{"head_dim": 64, "intermediate_size": 1792, "hidden_act": "squared_relu", "positions": "rope", "rope_fraction": 1.0, "tie_word_embeddings": false, "parallel_block": false, "init_std_qkv": 0.023, "optimizer": "adam_atan2", "beta1": 0.9, "beta2": 0.95, "decay_shape": "linear", "doc_mask": true, "dataset": "wikipedia_en"}
Each number is 128 + 32 x the weight over its row's rms, rounded and kept within 0 to 255. Layers, rows and columns count from 0. The size above them is the row's rms in percent of the matrix's.

# layer 2 MLP down (transposed), 1792x448, rms 0.0471, rows 180-190, columns 64-127
size [108  99  99 104 105 104 104 103 109 109 113]
[[138 135  80 128  76 152 120 121 106 149 131 131 167  84 123 101 166 118 151 118 125  87  91  96  88 129 112 116 149 127  63 172 103 128 135 110  34 183 121 108 120 133  86 120 134 136 152 110 147 150 101  72 139 223 160 112  83 141 119 115 139  90  82  95]
 [159 129  99 152 166 175  92 157 115 124  93 119 115  98 166 141 162 126 133 144 148 165 152 143 122 107 132 146 131 119  98 127 144 134  81 113 155 137  97  86 100 196 159 191 105  96  90 111 122 113 168 119 151 158  88 164 135 102 156 103 165 161 120 158]
 [139 102  88 171 114 150  65 100 117 121  96 110  62 144 108 114 127  90 154 112 115  87 114 108 158 111 147 108 128 148  89 114 147 134 132 158 123 150 128 159  98 120 147  78 122 142 140 117  83 116 178 170 152 122  87 162  82 133 122 145  79 115 116 213]
 [ 68 130  81 162 124 155 151  70 142  95 131  76 100 148  90 101 106 103 164  73 155 168 175 143  70 133 192 145  68 156  97 120 164 121 108 145  87  61 143 182 125 144 162 156  90 169  98  75 144  99  87 157 187 139 202  81 138 177 115 117 124 103 178 132]
 [158 155 145 110 138 107  69 109 137 114 157 102 100  73 174 117 138  78 143 116 123  91 118 149 130 105  80 177 113  70  98  96 168 167 113 142 139 104 158 124  88 141 101 160 165 127  67 116 133  89 103 178 128 132 106 158 164 102 103  86  87 143 161 129]
 [143 117 140 106 121 128  83 151  84  86  88 145 200 164 157  74 128 153 160 110 101  83 144 132  49 132 106 117 155 152  76 122 119 114 150 132 136  98 117 165 156 136 120 104 105  97  62 131  84 163 145 172 166 128  79 115 148 139 179  96 157 139 125 127]
 [104 139 133 117  96  59 154  95 170 113 142 101 146  77 116 130 152 142 147 121 128 131  71 172  90 124  84 135 177 106 130 115 139 143 171  57 190 135 123 102 101 116  80 171  95  91 109  90 115 173 101 194 169 111 125 106  96 121 107 176 102 108 108 180]
 [135 145 123 100 175 101  84 118 147 126 111 123  74 160  87 174 126 146 186 155  55 171 118 137 127  60 181 111  77 171  79 152 117 124 132 129 158 129 155 121  99 122 177 125 120 135 118 128 145 114 130  88 104 187  76 118 103 120  96 148 135 116 141 147]
 [128 101 106 152 137  92  95 153 118 130 135  84 131  99 116 112 138 123 158 114 141 120  74 126 126  76 123  98 162 111 133 117 135  86 142 162 115 147 142  67  96  98 157 189 103 170  81 127  87 147 138 139  96 153 134  89  76 184  70 131 106 141 161 156]
 [198 139 113 136 156 153 140 145 119 138 120 164  97 153 114 136 168 171 123 112 135 137 116  59 131  99 150  69  89  92  97  84  61 134  85  91  93 114 109 128 152 163  78 141 154 113  95 133 164 199 107 105 102 105 114 100 125 110 129 103 143 129 135 116]
 [142 139 138 163 160 153  61 116  90 142 108 179 142 117 127 143 163 142 126 139 131 119 167 181 157 112 172  55  54 128 119 160 151 160 129 134 144 141 112 111 163 176 157 132 103 115 123 123 177 176 179 118 132 184 137 122 144 151 101 137  86  83 119  65]]
# layer 2 MLP up, 1792x448, rms 0.0522, rows 181-190, columns 64-127
size [ 96  97 102 110 106  97 101 115 111 109]
[[ 88 142  52 109 133 192 134 110 204 126  90 115 163  98 156 106 129 170 156 157 156  90 104 136 141 151 137 133 144  88 114 114  95 121 127 102  99 106 109 160 134 112 189 108 147 137 140 109 161 172 107 128  68 105 151 130 103 174 136 155 193 137 139 157]
 [150 131 118 103  95 128 141 143 153 125  66 177  87 138  93  93 115  92 124  98 117  92 109 111 101 116 108 118 102 147 103 158 117 123 143 139 110 122 136 149 158 106 106 136 172 154 135  87 120 111 152 108 176 130 133 141 142  27 168 179 113  91 140 120]
 [123 150 152 134 118 109 154 163 143 205 114 110  70  53  85 117  73 141 140 116 134 108 104 150 157 161  55  88 170 103  92 113 138 167 145 117 126  94 168 100  57 168 116 109 143  96 147 103 198 143 158 149 155  81 140 129 147 160  94 114  98 115 121 162]
 [160 164 158 156 153 154 138  88 134 120 136  89 103 162 130 161 140 138  92 147  97 112 142 134 158 199 126 117 133 131 130 177  88 138 142 167 115 105 150  82  80  74  95 114 118 145 184  85 126 175 129  74 109 130  73 183 139 128 137 134 137 181 113 164]
 [135 124 142  94 110 151 137 111  71 136 112 133 140  86 114  86  79 118 108 123 113 165 132 174 138 133 129  78  98 159 103 135 105 100 162 162 150 112 125 151 160 141 209 108 136 125 140 113 145 110 162 161 139  90 163 151 104 101 187 146 117  98 141 118]
 [110 145 158 130 168 178 179 127 126 123 132 210 173 135 122 153 163  67 105 117 153 114 114 100  41 101 132  96 158 139  91 130 110 132  27 130 115 140  62 197 113 167 103 136  63 108 139 193 101 147  88  94 126 106 148 147 194 133 131 122 101 121 141  63]
 [191 148 150 132 118 123 122 139 181 115  94 198  41  65 154 111 115 125  85  88  97 133 148 103  63 133 124  55 170 190  67 155 105 160 109 144 116  74 123 107 154  72 173 106 130 192 117 123 148 135 158  94 164  73  78 153 143 132 124 146 148 128 175 100]
 [191 103 164 105 120 130 117 138  97 138 143 178 193  96 102 146 117  80 118 128 142 145 129 174  97 156 113 100 142 142 135 132  96 125 122  57  62  69  73 122  85 107  99 117  78 116 129 115  76 137 154 198 152 167 169  90 158 161 155 161 114 143  88 122]
 [186 107 116 116 135 161 187 118 169 122 137 144  99  91 106 193  89 135 105 146 123  82 167 144 150 174 112 138 104  77  80 108 130 103 116 159 158  82 113 138 143 111  88  94 142  84 153 162 111 168 121  84  70 117 159 136 136 128 161 157 146 101 136 130]
 [126 119 184 101  72  87 101 128 112 150 121 106  80  46 121 142 121 112 116 136 113 122 142 201  77 108 110  45 148  64  83 124 110  79 135 154 143 142 146 111 108 130 186  71 133 114 169 155 111 168 136 111 123 104 130  92 141 109 136 179 124 159 161 190]]